Weights of a small GPT-style language model, trained from scratch on English Wikipedia: 15 layers, 1.33M parameters.
Each number is 500 + 50 x the weight over its row's rms, rounded and kept within 0 to 999. Layers, rows and columns count from 0. Numbers have three digits each. The size before them is the row's rms in percent of the matrix's.

# layer 2 attention output, 64x64, rms 0.513, rows 0-63, columns 32-63
099:445450480563433515453518500583382581546501449535457541558445438420440483565556443571520563488447
105:500459448513465485390568575431560451463462411508434511466516468530436426477478460462414569473590
113:457457483439565384564532573513452473521426550467538470486528481454463457445542498523494600525475
078:569459495455533464451424507491489463509502510502503470411490507508530593473467520582506453543491
102:653565500478521523484445422491510558473473514559443469510530452610516483486497457573434541532425
088:473441495523554531475390451549472452499461532428476478566500466495433443461516478474561491534591
097:504495449460501435484496404389523461480504574539485495416545529546562511523487447474456475581421
090:458460434529563466577403580515461554527476557520539569583611518416498440449492426547476521487532
100:464512506540432493523527552563505492564477568450536599479512435453506564480432518533431500464455
103:491458541552489505569468525564483483433514468534449474549542630482564496512533453515497534478495
100:530484506479480542559570454491573506453490578515472483542477581392413478409501568466490473462600
101:485476443409425577383551420604557520524446533482466515526546525510448508505501523441489493489472
082:465537495466561597395448544532346496491498447437459575507445505485432496506474428520451459474451
091:485507465477423479492494527515527551511464465553475552510427543485443468567429448544475491490476
114:499521570552528488555480550432509524544453514489420540474513398552595514512515465550512497449551
107:576568556554476591453460566427502583465501457410461623522515505441467474556412521466587496511531
100:486589562518401521430473482472446500553526562533500567612570475411489462584468493469453565493448
110:478483455543462580382520499477424518495500441536453502549451507462455405557512445503413453503458
121:455476462506482583571604468421510465435471479493457522483500455446520436537435571458489422509528
109:495526576515478492423469476507545502540548480544487498438517540511413509418435546561540475418526
093:480450550431470512590526539556455406498526517444561488589481483488419541427451468459493464550487
103:529599406481547487520403520542545505547584524431398490529431484505502572546461570455434547466553
099:556460556565509595422518471513436440431456649508507411527494539594467514505584493471427393543467
096:421481446508588509508438509529544456587423495477534402392476527443439463464529508518467550436524
088:470482489472554449618526578551453474543536529517472498493498579476494501474510454456597565523438
100:458498486542511497566526490550529521433435505486593455476585648459494475435466514551492375541477
109:588482494520565465477479526527509429531446402514537430504591542464578558552438502405492494498451
098:482602480580516524451464437459498431493523465568528554531436549424540427471535486459526580476521
090:483555489554505556452515482475414559508529487529452524425461515469415447444518455514452497516427
122:561487584503521473541495478485589472496494430562466521604520540510475467402580473465486506582586
095:500481466626534494439478404427536450513551576442558575436449482568533603485583558423463462443554
098:465515463513487523510551466506439516412398485514498465448419430620478498436478474528514539493520
108:550534492525465421538536610426359487491503480510572534514490547621491493489475539420490462486537
103:508387583495555502560563454563445576543532530602492495502466456451497486537454488568456542495531
101:575508512432487382489502563504488481433448546446554551500496500573474506568539471434537461487499
097:392497509602522502444449467526466469415483501492500501555479541471566539449517477496622531558484
098:456462604457497519422516505428563469469432474455486479465553450383551502421451493490531434466497
092:384472469576511500454458424592510514488540506538464630450432527522438485528535581584470474543499
080:517470509478556521543496610432532493467524556511532545520502535533563564516496546474410510461511
099:465400467444531464423506434388539439433430421514557482495489502535522515526504595466404497536479
101:515525489549520515585497426467512573473436469492609453486554450483414404540437408530546536487564
095:433511468555430533521521519512499465471632495563461568507565377517518554486551485575511494457530
093:437474493453538627535513493446542534585605513516555538410514578499402524515483415503502520477487
089:517454528503512560544532587461556457461530481408565557575480460598483502479496477466397500487451
102:585495440425468424452458546500428498365504492484445565505521420519557470434520499498497498551358
101:446533457536476557497498535528506544506562527546531441494560548445515495600371543428517515489421
101:513542497544504454584473537542505467488473473501471524498467577428484407567547511468438437495532
098:479503574465494447477522349449583512520561455441484577476550376487506472513441565510474419510502
093:501558460465487502486463405459602555494499436555494480496520538530544451437456373457483541504434
107:567486516502541561553534520542587528557447492500460520406571493508528502405489432493440468569529
097:491513550413625379594497517478494509410443468497505443428436480547500496539468469450554497560493
092:485536524430469508434554481499510457464488542621506488467627436488563457532411523528493476540511
091:453475489519482478500537567476540372464489565525599542495432523596437566550398468501488448517508
103:579489498533564497572556474530432552426503423521507603475488442485464539552486409507547568465554
138:484501417469479411521483538430472459480518449515568532522407500571507479503506473368610520419524
086:387481496572517505526433448542520428530515534581513511492426470461422480542512437596515565508501
098:531567577447425459473504501513419468490437519453555411531414472418565537468443485440439505610592
102:500500483548522530439524498578524514420518522603574469458381433542512448551501445440545531543472
105:489479473490441617449531629456489546524565526490492494485434488483448510446512455503510508541471
109:502587477460501425466418472495363460521575491528473516531545488559503504546473447418493549532538
099:470539525492550526461544529480556599560481472509527491443490519434489520471466497585417577519439
106:527571550452483502438553569451536518479556528454520478502478509442488497493478546615468506574597
086:542505487397547537545537481468481567483559423431481501534528546462387503557407475631455534473520
094:577523494498590506480514570507502479443451500503553582553526445456438412509529507492573447473516